Each number is 128 + 32 x the weight over the matrix's rms, rounded and kept within 0 to 255. Layers, rows and columns count from 0.

# layer 5 MLP gate, 512x256, rms 0.258, rows 436-453, columns 0-127
[[ 76 100  62  92 128 136 126 155 121 176 118 124 221 147 129 131 123 119 130 118  90 122 191 157 129 101 117 132  81 160  94 194 152  79 177 107 155 146 132 162 146 103 154 160 119  92 129 117 152 118 147 163 176 169  88 155 158 170 184  93 111 107 107 145 140 146 144  97 130 106 100  80 174 100 142 165 156  74 146  86 133 123 160 127 111  94 122  96 182 102 106 118 117  95 107  67 146 143 102 120 153 113 162 128 148 129 141 117 125 140  94  90 127  81  66 151 117 109 156  87 141 171 145 119 137 152 111  82]
 [108 111 128 127 177 120 127 129 157 141  92 150 166 174  99 203 113 174  85 147 114 116 113  94 121  86 101 179 123 132 125 114 157 126 108 133  96  94 132 143  86 210 128 142 162 152  88  83 116  44 146 103 117  72 149  93 131 117 101 202 128 145  92 161 144 115 130 173 120 108 100  76 106 147 153  88 117 159 128 133 105 108 125 155 104 142 126 124 150 121 156  81 104 127 178  95  91 135 132 143 151 106 129 131 131 122 129 181 101 143 143 118 116  90 136 157 185 138 191 149 107 165 173 196 146 148 126 122]
 [ 80 115 132 148 106 201 110 100 174 159 148 110  67 128 146  73 128 198 135 155  89 150 156 111 136 161 149 110  78 100 121 163  97 140 135 124 141 150  96 151 198 135 106 112  99 131 188 132  76 177 119 182  99 103 167 103 109 145 151  84 179 100 123 124  98 134 150 202 111 144 116 115 186 149 129 191 201 144  75 125 121 178  52 115 152 103 152  98 141  43 225 138 154  81 137 116 133 126 122 107 124 143  93 131  62 130  54  92 126 108 127 147 161  89 196 126 198  81 149 123 152 142 129 132 110  71 182  86]
 [ 94 132 163 118 121  95 119 180 100 103  98 111  87 142 149 136 105  88 117 119  73  99  98 123  74 149 105 157 147  87 107 129 154  97 169 131 123 155 153 234 163 181 114 112  79 176 109 137 118 145 223 108 113 151 188  90  69 124 154 146 178 112 151 137 136 126  92 113 125 162 124 107 140 134 122 124 161 130 150 122 143 136 164 133 141  95 163 176 150  95 160 173  82 147 133 116 168 112 139 135 151 134  95 124 148 123 145 153 141  90 134 134  92 170  88 116 161 126 194  80 158 194 216 165 164  73 153 100]
 [112 155  95  90 186  70 109 140 115  92  96 119 154 134 179  98 152 139 123  53  84 186 157 115  83 138  91 163 156  97 127 185 179 115 155 127  97 172 159  62 105 196  58 135 174 141 119  84 152 115 124  86  84 116  75 160 113 133 109 166 101 169 193  62  97  91 140 111 152 163 107 200 100 117 121 130 150 194 113 102 104 166 117 103  97 147 145 135  98 106 165  51  85  99 125 138 201 123 184 143 113 153 184  83 127  99 117 146  55 143 136 159 126  87 189  69 100 122 153  88 180 117 143  81  93 176  90 113]
 [108 137 105 115  61 139  84 130 131 178 146 148  96 131  67 199 141  98 148 179  98 194 107 156 152 128 112 169 113  81 159 115 112  57  84 176  62 171 152 130 193 140 135 129 174  79 112  98 178 124 159 106 102 154 128 181 160 124 179 128  80 131  87  96  75 171 100 164  97 147 173 148  94 133 119  70 125 154  99 212  70 148 125  73 206  90 178 171 137 166 114 113 156 111  94 170 102 162 164 105 150 181 120 145  93 111 106 102 115 133 110 131 128  85  70 115 169 115 132 130 111 191 171 118 117 131 186 153]
 [119 152 107 124 161 174  99  61 108 128  77 154 122 130  99 134 114 158 112 109 133 142  51 165 144 125  99  76 156 116  94 124 197 137 150 137 166 227 125 156 109 129 155 131 108 137 188 157 118  92  80 136  89 162 167  88 117 129 165  53  70 165 111 171  61 109 153 138 152 158 174 167  93  92 156  83  83 164 110 100 141 120 134 151  66 129  62 149 174  69 151 133 155 152 120  96 158 140 123 102 125 100 103 138  81 134 140 152 161 131 155 121 133 156 120 107 109 184  61 164 103  88 114 145 127 142  97 156]
 [ 93 111 126 104 105 116  72 154 149 154  62 125 147 133 135 208 169 148  81 170 153 136 141 127 141 178 113 103 124 103 165 124  96  64 177 124 138 119 134  98 140 188  92 156 193 167 121 115 110  51  74 118 140 198 154 111 102  55 152  90 147 127 139  84 157 186 136 136 143  91 166 140 109 123 148 100 211 139 157 118 139 114 156 113 125 187 112 178 128 112 131  91 138  97 118 143 127 160 148 197  68 120 140 118 167 108 147 130  58 137 114 122 111 127 135 116 117 170 123 142 166  83 124  80 127  80 143 112]
 [ 99 146 126 167  82 114 127 105 164 175 172 130 164 116  78 127  90 113  88 144 124 132 154 177 105  28 185 167 136 136  74 152 121 101 129  90 138 149 172 150 140 142 163 158 188  80 134 129 147 132 139 113 165 143 191 182  45 151  86 162 155 101 125  87 194 106 118  77 113 111 112 156 137  79 127 108 175 118 146 179 143  66 116 122 185  75 139 139 159 161  65 117  82 133 153 142 166 121 130 101 134  72 117 116 188 106 106 134  82 112  96 135 136 148 144 153 120 111  83  97 106 130 109 134 100 131  69 137]
 [139 144  77 165 148 136 113 106 143 145  76 115 161 146 190 172 133 153  91 124 130 167 195 150 139  69  99 184  94 194 138 116 100  99 170 132  98 154 103 145 161 124 161  98  90 103  89 135 112 163 116 106  95 164 151 119 126 127 154 108 137 132  78 190 172 120 129  78 111 103  83 115  84 129 129 111  95 160 170 140  92 167  69 152 124 131 124 127 141 109 135 100 111  95 115 103 148 165 106  84 199 171 136 158 133 143 134 143 135  96 138 143  76 127 154  79 147  88  70 153  61 151 112 186 129 109 141 135]
 [133 128 127 113 168 155 103 148  95  58 131  86 109 131  87 130  96 124 142  77 113 182 132  96 140 127 160 205  83  99 144 125  92  94 136 132 105  47 191 166 144 154 168 138  82 152 152 164 132 144 106 153 171  94 164 123 117 105 179 121  86 144 104  94 135  90 153 117 119  91 119 112 133  94 154 146 111 113 173 127 121  74 153 108 150 153  95 121 112 107 143 110 111 138 163 140  90 123 109 118 157 137 159 111 148 181 185 130 141 160 165 103 154 114 154  75 177 148 152  95 187  59 134 124 117 110 123 123]
 [161 174 153  72 129 170 151  45 138 149 170 118 144 133 149 109  91  89 165  79  93 132 102 141 173 131 127 109  92 136 175 173 118  59  84  98 159  82  83 175 142 157 112 111 102 131 168  90 116  93 147 117 122 102 128 124 167 121 113  93 152  72 154 157 179 155 165 144 134 115 123 147 142 210 129  62 192 163 125  51  97 137 162  94  97 144 112  51 113  86 120  60 147 113 111 160 124  71 203 127  42 114 178 148 176 169 156  59 169 105 114 165 173 105  55 134 200  94 158 105  70 123 165 127 101 111 135 181]
 [140  48  82 120  95 113 118 159  76 122 151 125 126 158 160 105 114 139  80  71  99 126 125 170  85 132 138 144 112 104 120 152 162 129  72 208 100 158  97 152 198 151 109 133 160  98 118 139 154 174 119  81  75  97 121 122 166 142 117  98 128 138 179 176 112 159 165 170 137  86 149 138 135 127 139 155 162 113 102 112 104 120  74 179 100 126 118  70 163 166 100 106 127 114 145 118 173 108  92  93  52 163 103 226 106 133 140 100 116 109 115 177 136 142 185 139 105 120 149 107 152  77 148 131 128  74 101 125]
 [168 101 153 138  75 130  84 137 165 114  99 155 131  90 137 157  58 130 139 133 110  97 199 130 150  73 122 111 136 146 127 161 188 137 135 126 100  84 128 147 121 188 122 124 179 116 165 131 126 118 142 124 171 151 155  58 166 145 140  73 118 132 117  75 122 100 106 143 129 141  93  94 136 142 105 126 134 115  85 145 137 154 120 178 147 123 102 160 110 134 110 142 107 141 139 130 141 154 125 109 109 147 106  96 128 168 171  76 139 166 108 165 128 128 127  61  54 177 104  92 189 130 150 133  37 145 111 154]
 [132 125 175  92 139 160 168 100 104 140 124 112  80  97 171 143 126 148 107 106 117 174 179 114  87 192 123 181 128  28 128 135 130 142 131 113 104 103 116 192 101  65  89 167 142 130 120 173 190 120  91  92  96 166 159 156 169 118 168 186 167 123 157 115  27 168 102 119 135  50  95 172 153 113 107 127 109 124 110 155 143  97 106  96  90 117 179  53 146  74 114 119 166 162 132 133 132  72  86 120 100 153 104 120 125 140  69  58  97 112 175 159 188 151 143 191 181 128 128 141  77 169 186 172 121  93 157 109]
 [ 60  74  96  83  93  50  43 153 116 122 123 121 104 102 111 135 126 115 123  85  87  92 165 104 123 129 114 115 128  83 176 116 163 130 154 145 206 105 149 123 182 118 123 138 142 150  57 123 208 101 135 166  68  42 184 147 150  86 187  88 109  95 173 129 113 147  78 192 156 128 132 137 204 172 127 108  69 138 102  96 113 101 110 172 102 117 184 126 125 111  93 182  90  68  87 135  97 111 122 120 118 131 104 172  58 140 184 137 121 158 153  81 125  68 101  97 152  56 170  68 133 135 153 138 200  65 104  48]
 [103 143 115 123 149 101 118 159 145 127 109 178 118 111 107 132 105 119 132 150  85 109 169 130 106 138  88  95 135 123 138 126 158 108 124 129 107 115 121 145 167 106  99  98 123  77  70 153 132 114  98 126 146 141  71 144 116  40 120 183 137 145 137 175 153  88 163 120  66  97 130 125 177 134 169 124 120 140 140  57 147 115 131  83 132 154 100 126 135  98 103 162 157 155 125  71  88 192 149 111 113 132 120 103  92 119 178  90 118 110 151 105 157 123 131 141 161 177 116 106 118 161 147 120 130 135 144  67]
 [109 152 125 149 104 173 133 100 130 116  96 107 113 117 138 157 176 147 113 136 136 149 145  94 168 103 130 134 128  89 131 115 122 150 127 131 152 156 175  97  74 108 162 150  92 140  88 207 141 175  84 123 157 154  85 133 141 152 119 121 111 125 106 145 118  90 122 152  73  70  96 179  66 144 112 115 150 143  94 117 153 186 101 120  63 135 107 120 153 106 142 114 114 148 176  39 150  95 121  82 148 140 135 206 140 152 163  99 137  92 168 140 101  90 137 122 109 121 134  97 131  99 111 161 148 119 205  99]]
# layer 5 MLP up, 512x256, rms 0.26, rows 436-453, columns 0-127
[[117 116 125 132 107 176 137 134 175 135 166 105 136 108 194 129 145 137 134  89  94 118 171 178 126 141 137 145  79 169  99 192 114 164 147 132 159 118 124 176 111  76 135 156 119 116 177  91 153 106 100 144 143 115 105 167 140 132 145 108  91 162 155  73 131 147 153 110 109 116 106  98 186 115 143  58  87 116 157  85 164  87 137 141 116 158  90 109 145 131 183 130 128 117 136 128 129  80 131 174 104 122 152 127 135  90 118 100  88  71 131  77 142  98 145 138 143 147 175 172  39 109 120 166  84 157 143  99]
 [126 144 135 151 166 122 142 143 142 108 196  82 109 116 158 164 134 118  40 172  35 164 148 201 131 136 103 122 154  80 123 179  97 113 104 158 150 118 124  99  71 163 150 143 100 177 143 113 173 179 134 113 189 117  91  83 140 165  88 162 175 116 148 107 108  86 130 101 151  99 118 104 112 124 158 176 152 131 129 126 127 148  78 110 120  97  92  98 139 134 123 119 135 126 108 109 126 121 104 143 158 131 112 150 146  92 121 135  78 138 157 134 135 127  87 118 161 123 145 154 100 192 179 124 182 109 137  87]
 [ 82 169 167 186 122 105  87  80 169 140 154 212 153 128 165 166  84 139 121 156 115 146 104 127 168 170 143  99 172 104 132 165  86 116 129 173 111  77 119 162 135 178 158 149 111 116 138  82 126  65 131 109 176 150 134 101 113 116 154 119  91 200  70  98 168 168  98 191 199  93 183 105 156  69  96 116 186  99 135 119 120 169  88 157 120 125 152 155 155 144 133 196 136  74 109 148 155 198 137 110 117 176 144 159 133 119 152 121 138 130 103 186 200 122 132 176 116 156 146 155 134  96 177 176 169 149 147 121]
 [ 51 145 181 161 117 151 101 109  80 131 157 103 155 171 112 171 162 135 158  96 185  79 105 120  75 148 136  97  62 107 175 114 159 158 183 129 110 173  90 229 184 208 165 111 135 142  94  41 110 161 169 185  80  90  72  61 139 111 108 191 161 111 196  90 111  75 152 138 145 178 104 137 134 137 132  65 161  86 173 137 147 100  92 121  55 174 146 154  88  82 201 205 162  95 156 147 105 150 107 111 103 102 170 125 109 108 145 192 120 107  64  51 150 167 115 150 166 168 139 161 153 186 171 177 108 113 202  90]
 [ 93 159 155  76 151 171 138 141 183 139 179 101 145 131 110 132 156 190 192 132  86 117 132 120 106 174 130 146  87 151 118  84  80  91 133 143 173  98 117 154 118  60  99 118 121 107  92 139  87  77 165 164 126 154 123  60  89 111  82 168 126 126  78 180 165 153  64 157 103 121 150 122  95 162 163 142 104 201 135  85  85 176  79 126  56 141  63 103 126 175 168 138 120  73 139  82 112  96  79 107 184 133 105  68  91 137 148 133 134 100 140  44 151 112 130 187 160 154 149 125 110 105 122 149 158 128 122 137]
 [172 111 104 100 132 117 187 149 120 136  97  84 161 175 109 158 203 119 102 155 152 178 119 113 112  82  93 155 113  68 173 133 121  89  85 126 112  86 149  97 125 127 118  85 128 143  86 107 179 146 137 159  99 126  97 109 192  59 110 158 128 137  91  97 129 161 137 138 165  90 123 143 126  98 129  51 121 179 155  97  63 164  63  17 147  89 114  95 147 113 153 104 157 182  91 158  92 184 131  61 154  87 193 147 114 105 164  97 144 180 113 160 167 135  76 143 172 183 155 154  65 129 100 112 152 135 105 106]
 [ 78 122 124 203  77  87 168 147  97 175 120 152 147 119 124 118  85 184 109 130 117 119  77 138  91 100  55 113 119 166 120 149 131 156 186  99  72 162  93  73 133 118 113  73  61 137 129 148  95 106 111 110 129 168 135 150 110 116 129  89 106 203 112 169 118 158 140 112 125 190 175 125  91 137 150  48  77 141 100  99 162 113 125 151  91 158  95 181 156 136 204 172 133 108 163 128 177 183 108 139 114 181 157  96 105  90 116 132  70 137 141 118 128 153 126  72 166 150  74 187 131 105 119 116 180 124 145 168]
 [ 66 104 135 146 143 160  76 151 172 131 116  86 160 105 128 175 122 120  87 175 162 126 152 141 119 198 140  33  97  98 120  83 154  82 175  98 142  73  38 101 100 170 113 108 138 171 118 141 126  88 102  86 115 128 118  96 160 124  33 152 154 180 101 197 103 145 137 117 122 168 137 131 119 150 194 168 183 124 165 102  81 107 106 127 109 152  76 153 136 146 150 101 135  91 157 112 101 106 151 162  64 163  92 124 132  84 154 166 116 154 107 197 181  89 120 144  81 148 162 152 200 143  85 116 117  64 104 118]
 [116 181 127 150 114 115 190 105  84 142  77  82 134 138 145 111  95 128 197 113 179 106 132 144 102 114 107 186 109 171 131 149 122 125  80 139 145  87 144 144 135  99 158 183 152 148 173 105 117 102 135 112 155 181 110 132 183 140 121 133  88 109  49  96  96  80 206 140 118 114 147 138 165  93 116 155 171 125  97 120 140 186  67 123 160 170 142 134 169 119  91 125 179  96 114 123 189 156 113 162 131 135 153 121  79  97 144 161 167 180 111  88 117  65 170  93  97 229 145  82 124 211 175 120 131  79 128 168]
 [146 140 132 183 160 134 109 113 159 144 126  99 125  97 131 168 113 172  92 143 102 156 121 148 158  91  97 183 135 129 165 134 148 104 174 153 157 140 191 115 170 146 120  88 169  81  64 164  95 183 163 209 132 161 126 107 146 125 140 141 156 176  94 160 138  94 151  93 142 130 115 146  81 107 128  96 136 144 141 120 109 147  99 143 139 157  95 154 113  88 151 129 133  98 115 131 126 109 129 102 178 120 116 133 193 142 101 132 206  84  95 164  68 162 111 121 128 138 136 142 119 154  84 154 103 156  85 119]
 [153  54  95 118 132 170 158 126 178 110 115 191 121  95 156  96 165 154 126 123  97 170 131  87 210  92 173 166  85 140 148 146 153 125 145 111 140 171 138 134 165 205 102 220 107  97 138 102 175 143  80  98  95  79 133  64  56 142 135 146 125 136 171 109 154 116 145 167  68 158 128  88 137 167 165 180 149 106 137 220 117  98 127 114 128  86  88 146 146 124 146 140  98  68  97 115 147  96  98 112  70  95 109 138 104 153 158 150 146 165 114 190 139  78 129 122 139  99 152 140 136 131 137 133 103 125 152 154]
 [147 201 102 181 173 103 148 146 227 115 170 139  93 112 133 161 138 134 107 143 169  92  93 122 220 116 145 220 145 130  83 148  84 149 111 125 170 154 133 130 158 122  68 113   0 126 103 106 121  74 172 206 161 133 158  97  95 125 146 112 109  82 143  71  96 157 180 158  79 164 117 166 114 123 190  56 217 122 143 131  40 119 100 101 152 139  95 138 167 113  82 101 102 122 127 210 144 119 118 141 140  85 116 157 163 131 113 138 133 146 148 160 117  95 105 179 160  99 140 158 104 185 133 116 138 101 165  89]
 [ 93 128 118 103 115 125 147 146  74  70 136 120 124 173 105 141 151 125  95 154  62 105 113 137 159 120  97 132 162 131  75 136 179 102 165 109 129 122 181 164 146 125 139 109 163 115 125 109 104 226 180 144 110 132 129 112  91 212 144 176  88  93  97  86 176 146 178 116 128 165 102 119 176 104  71 141 146 156 121 163 143 140 192 172  96 136 127 139 161  96 143 179 127 122 134  71  81  50  88 143 169  89  95 136 125 133 159 141 117  96 122  87 112 162 146 111 167 129 208 111 135 160  76  86 142 159  40 124]
 [ 88  65  96  81 112 122 127 150 109 128 147  97  79 102  90 166 105  88  89  92 129 156  74 159 153 173 127 127 130 191 131  49 122 101 116  75  69 179 135 109 115 141 106 149 139  94 155 124 102  96  32  96 106 115 114 105 137 109 191  96 101 142 158 177 103 169 127 118  74 110  64 183 101 125  85 120 188  91 165 220 136  76  85 140 102  88 149 185 207 131  79  89  92 148  91 147 112 138 141 167 123  71  81 108 101 152  82 103 124 141  90 246 127 182 132 136  70 110 103 138  85 192 107 147 114 111 167 129]
 [133 132 114 149  84 111 109 129 134 110 117  66 126 172  92 155 104 138 140 131 110 156 127 130 105 111 134 160 151 136 140 159  91 126  97 114  94 158 101  91  86  90 155 126 140 166 118 160 171 106 210 112 131 181 139 141 144  91  68 134  55  62  57 132 142 146 131 174 185  58 138 192 162 184 147 132 143  89 123 147  63 116 115 183 187 137  97 154 137 138 134 154 136 157 121 115 120 113 111 212 126 191  68 137 152 145 140 124 130 126 138 123 171 170 104 109 164 169 123 112 106 165 137 173 128 163 127 129]
 [168  85 110 153 127 170 163 116 114 125 142  91 143  94 164  52 137  93 136 143 107 118  95 148 115 161 144 151 104 130 141 144  84  97 144 101 191 106 155 133 153 188  35 131 153 138  86 148 173 161 137  93 109  98 166 181 142 160 100  91 155 147 157 135 144  56 141 144 113 129 104 191 170 145 120 158 119  42 164 150 133 203  82 168 119 198 115 117  85  91 149  62 186 123 150 136 175 167 124  60 159 132 121 196 118  98 151 152 120 134 108 117 102  99 160 115 141 151  77 111 132 143 143 160 123 138 119 150]
 [ 82  95 201 136 121 119 155  94 142 160 155 144 120 172 113 205  89 155  82 109 155 131  85 115  97 122 156 161 190 137 116 154  91 132 110 130 160 105 100 112 121 139 104 147 151  81 143 126 173 127 133  98  96  82 128 129 161 128 106 147 127 126 118  90 122 123  93 173 126 136 179 128 108 162 110  92 148 114 139 142 211 197 175 149 158 120 137 149 124 137 139 134 127 123 140 116 110 156 153 102 101 118 130 124 165 158 151 131  39 134  96 126 139 106 160  91 116 105 144  94 160  96 101 126 172 150 107  97]
 [119 159 150 111 153 165 114 110 148 107 111 108 104 137 161 190 150 104 146 170 101 169 137 127 111 134  97 136 138  65 127  84  99 146  86 147  70 120 158  74 142 102 129 133  93  92 107  73 136 196  83 142  96 166 141 194 103 175 144 132 100 140 168 108 112 115 150 153 152 131 139 178  76  98 114  78 124 202 105 131  92 117 150 140  82 129 146 167  87 181 123 103 122 153 143  74 114 104 147 131  89 128 120 125 143 163 181  89 120 125 136 115  75 140 106 148 146 145 136 155 136  89  83 186 133  85 206 125]]
# layer 5 MLP down (transposed), 512x256, rms 0.242, rows 436-453, columns 0-127
[[142 121 176 113 145 151 107 148 168 152 134 165 135 139 121 188 145 130 160 139 138 135  79  84 113 142 166 129 143 127 186 122 108 102 135 151  71  88 100  79  88 137 124 102 184 187  94 174 133 200 151 162 116  73 125  94  98 142 150 123 102 105  82 129 104 204  89  95 145  92 117  83 140 111 121 128  75 150 110 100 135 121 132  83  66 147 184  77  90 108  79 102  97 133 149 101 112 149 118 113 166 122 141 154 114 154 112 138  97 114 130  66 120 108  98 137  86 112  95 128 154 131 182 135 188 169 191 135]
 [153 194 119 175 165  99 182 121 187 200 121 141 206 129 115 137  54 154 105 132 102 113 116 126 166 156 145 172 118 141  87 133 109  30 120  93 110  67 133 116 120 143 186 152 145 149 128 142 120 132 174 169 123 102 220 133 160  81 119 111  79 128 117 147 103 112 129  81 119 181 117 106 119 133 119 135 148 127  99 167 145 131 122 138 116 130 175 106 130 129 143 128 165 141 142 115 191 131 146 139 166 164 108 161 148 122 120 150 115  85 135 102 137 173 123 138  93 115 124 144  73 139 146 130 146 156 109  75]
 [143 144 154 129  83 140  82 107 110 104 186 155 135 148 110  70 125 196  81 144 126 129 126 125 143 146 143  94  48 126 154 128 133 144 134 102 120 171 162 119 183 141 118  91 105 189 150  88 214 135  84  66 139 129 140 153  66 108 182 189  99 207 106 165 124 122 129 160 197 160 159 129 114 112 156 180 103 231  75 200 123 109  61 121 112 161  72  92  92 108 151 183 140 162  93 108 159  92 150 104 139 161 137 149 181 125 182 153 131 136 111 150 144 141 117 167 126 128 126 134  95 103 101 169 143 128 119 132]
 [144 139  99 185  97 126 149 125 156  92 115 159 142 161 113 116 155  50 126 170  91 139 121 123  88 128  81 158 140  89  64 140 112  91 120 109 125 107 166  90  99 113 123  92 106 119 138 124 133 172 139  57 144 139 136 170 120  97 129 161 184 131 127  72  94 155 144 171 103 149 176 135 154 144  54 129 138 151 180 176 184 158 162 166 112 155 121 138 120 102 148 153 132 112  94 109 161 136 109 157 109 124 134 178 132 143  67 166 142 109 191 147  85  87 128 104 143 111 212 110 139 175 138  71  94 112 217 168]
 [187 127 110  90 117 119  88 112 145 119 128 153 120 170 113 134 141 137 156 161  75 125 152 148 111 145 110 122 151 131 130 170 133  68 148 145 159 119 143 154 186 138 119  91 160 158 101 154 117 177 159 146  75 127 129  98 138  93 108 154 176 158  97 107 150  83 142 135  99 135 123 137  83 149  97 143  94  89  85 131 122 161 199 141 143 153 143 153 137 115  99 147 136 128 156  49 163 116 126 150  55 140 154  86 115 110  95 114 108 140 102 123  91 147 110 157 128  60 105 176 120 107 174  99  53 104 127 165]
 [129  93 198 114 161 143 161 130  85 125 157 120  98 136 113 121 108 116 147  74  83 153  65  88 106 129 198 190 112 191 170 120 115 106  50 145  93 135  90 133 109 100  76 167 184 123 169 135 134 190 162 130 161 120 118 101  93 123  69 101 103 168  99 117 158  75 119 129  88 148 128 164  98 126 141  73 134 155 134 147 132 141 153  81 147 122 190 120 158  22 150 163  37 106 169 155  97 117 145 108 116 132 116  93 122 143 135 163 168 195 182 118 122 100 129 143 114 145  72 103 135  34 120 116 112 202 104 138]
 [106 126 147 138 187 171 137 152 128 169  81 130 120  57 133 127  94 118 110 150 167  97 118 120  59 126  67 165 123 141 155 146 154 131 183 161  95  68  98  61 119 130  98 105 152  95  90 145  85 135 110  61 163 165 129 140 141 143 192 136 154  89 137 108  81  73 122 127 149 136  91 115 144 159 131  60 133 116 119 148 171 133 126 170  97 153 177 138 115 143 145 176 166 160 123 157 175  87  96 100 118 103 114 145 106  95 155 161  48  92 150 166  85 110  98 168 113 133  99 100 139 115 178 181 172 164 136 143]
 [147 152 169 120  81 153  83 165 140  85 116 168 178 141  87 141 102  73 179 137 155 133 140 169 115  90 141 103 109 140 142 143  97 118 102 183  94 193 141 165  92 132 117 114  27 131 152 146 105 125 171 133 135 137 104 156  79 124 146 181 105  82 137 101  76 134 109 139  97  76 127 127 135 104 133 150 133 154 142 101 131  98 156 196 138 110 127 128 122  90 134 142 123  71 100 178 119 177 130 108 174 121 175 125  78 108 214 101  98 137 141 117  80 125 150 125  84 136 165 127 122 132  96  69 136 170 190  86]
 [191 161  76  83 110 126 118 115 147 163 114 132 123 154  92 108 170 135  78 137  98 138 202 143 153 145 128 128 137 103 106 155 112 142 162 208 127  61 152 112 123 157 137 152 240 142 107 122  99 118 137 119 158 123 168 131  79 139  98 190 142 105  76 100 134 138 173 123  94  98 135 103 153 153 112 121 103 145  94 187  92 190 149 136 113 143 145 151 129 182  64 128 141 107 117 140 151 157 148 116 160 115 105 120 183 116 124 123 147 214 132 112 116  81 201  87  85 125 108 159 113 108 117 119 115 104 176  88]
 [156 154 104 149 151 154 172 125 118 125 126 107 131 118  67 168 109 146 129 120 145 118 112 141 116 126 104 115  97 114 100 185 155 116 191  82 107 170  88  83 101 119 105 141  95 106 126 138 160 104 170  93 121 132  81 157 105 155  81  92  71 122 163 129  91 147 101 192 111 181  82 169  64 112 123 118 139 154  72 151 159 160  93  83 117  88 201 147  91 119 123 135  98 122 169 207 147 127 139  86 127 188 147 188 155 187 124 131 177  79 122 119  93 170 101 123 123  61 172 119 114 124 173 167 106 117 101 117]
 [117 105 148  86 149 105 178 165  70 161 168 183  26 139 133 177 163 116 159 113 116 129  66 186 148 143 129  95 126 107 124 149 117 153 165 194  93 105  75 134 127 100  86 133 139 135 110 130  70 137 175  54 115 178  67 129 154 159 129 108  99 111 115 153 115 153 105  84 107 170 170 143 114  90 130 158 165 175 146 129 130 162  66 164 140 115 200 217 122 135 102  95  84 160 111 137 136 149 156 137 158  79 128  88 144 177 127  56 153 150 196 116 113 172 107 104 102 131 129 153 169 134 104 133 121 159  96 103]
 [151  83 171 138 101 121  57 131 168 106 138 107 169 150 119 117 149 112 198 125 114 157 127  79  91 111 167  91 198 212 100  96 107 104 106 115  83  49 103  93 158 123 137 144 147 110 213 133 157 134 139 172 123 103 130 101 111 114 112  97 116 154 147 139 172  64  89 123  84  98  90  92 137 128 170  99  97  78 137 176 139 101 124 120 165 187 107 130 102 126  96 141 155 123 165 130 119 108 114 142 150 165  68  87 132  94 122  82 154 156  73 137 155 133 121 183 163 128 135 209 164 114 183  79 109 142 104 111]
 [175 142 150  84  99 170 103 165 128 109 104 120  85 117 140 129 174 141 149 118 166 146  91  56 107 118 175 106 134 134 118 128 125  97  58  91 201 140 108 128 162 133 148 170 119  93 142  97 128 140  90  81 124 158 130 179 166 119 173 114 154  94 134 102  75  63 154  98 137 152 123 194 139  76 122 181 134 145 123 146 122  94 139 146 202 110 132 131  90 181 174  84  87  87 137 108  82 181 182 113 108 158 156 107  95 188 112 122 168 144 145 158 131 193  77 190 129  99 172 150  98 115 145 101 195 159 158 155]
 [133 155 159  69 119  85 149 129 140 148  73 141 121 159 114 107 147 140 129 121  39  89  85 139 143  74 153 148  84  69 106 147 175 124  99 164  96 102 109 105 171 130 118 126 158 138 109 116  87  93  89  87  86 146 110 169 121 114  74  85 143 188  86 104  95 153 104 110  68 192 106 163 105 129 160 125  82 165 138 119 204 160 103 150 194 114 143 162 168 191  90 112 109  83 124 114  97 118 163  99  44 104 130 118 155 146 149  67  84  56 251 107 112  96 109 161 151 113 114 113 139 165 138  84 104 135 137 183]
 [144  70 129  61  95 130 160 138 105 139 142 107  84 135 135 128 117 115 120  96 134 101 144 146 128 130 185 135 104 124 171 119 117 181  93 175 107 103  93 180 115 113  94 155  86  72 150 165 120  44 142 181 155 129  57  82 161 142 138 121  62 175 184 137 138 144 125 114 123 101 129 146 117  89 155 139 145 110  68 141 152 164 109 154 166  75 152 158 162  84 181 102 115 145 109  99  96 123  86 140 178 126 104 113 153 110  76  87 156 148 125 119  65 126 147 139 135 126  56 139 171 168 106 117 143 102 152 163]
 [136  55  92 147 114 139 105 125 163 126 138 152 144 136 152 121 117 123 181 132 223  73  70 155 165 121 112 151 141 181 173 104  93 132 144 142 154 179 170 139  90 130 154 151  69 140 154 157  90 152 164 178 120  89 158  87 149 122 129 104 120 137 146 145 105  71 147 124 147 125 156 181 128  75 147 123  69 190  93 126  98 127  67 146  62  87 137  82 188 124 153 111 173 131 131 118 110 146 172  81 137 118 150 132 148  88 171 169  70 179 154 100 105 164 133 152 118 128 207 125 150 102 124 128 119 155 170 178]
 [108 140 167 120 105 128  76 164 129 154 168 121  95 139  76 123 145 103  97 126 160 124 150 105 151  96 144 141 182  99  89 118 120  95 117 102 139  49 116 138  88 158 160 147 184 135 146  99  77 113  94  88  96  80 103 106 116 140 129  76 144 178 142 123 144  85 100  98 158  87 102 172 126 122 165 193 186 129 148 204  98 168  94 133 180  79 101 126  84 159 102 101 101  96 140 148 106 130 154 145  87 174 126  83 126 110 112 139  86 125 117 180 161 115  87 123 154 105 134 137 135 128  59 178 148  98 135  74]
 [ 93 148 152  90 118  86 139 140 148 117  83  42 104 171 117 168  86 147 120 142 190 126 179 153 113 146  82 185 132 112  98 168 182 102 132 104 156 144 111 142 108 183  83 120 115 136 149 149  87 113 138 133 171 134 123 131 109 148  92 175 135 102 179 122 150  74 151 165 100 203 120 175  96 123 134 141 174 149  99 126 155 121 114 135 120 160 116 120  91 102 189 135 108 138  95 122 124 165 173  98 140 127 160 159 120 131 101 170 106 130 145 146 134 120 136 145 154  98  91 108 121 113 136 134 114 153 115 129]]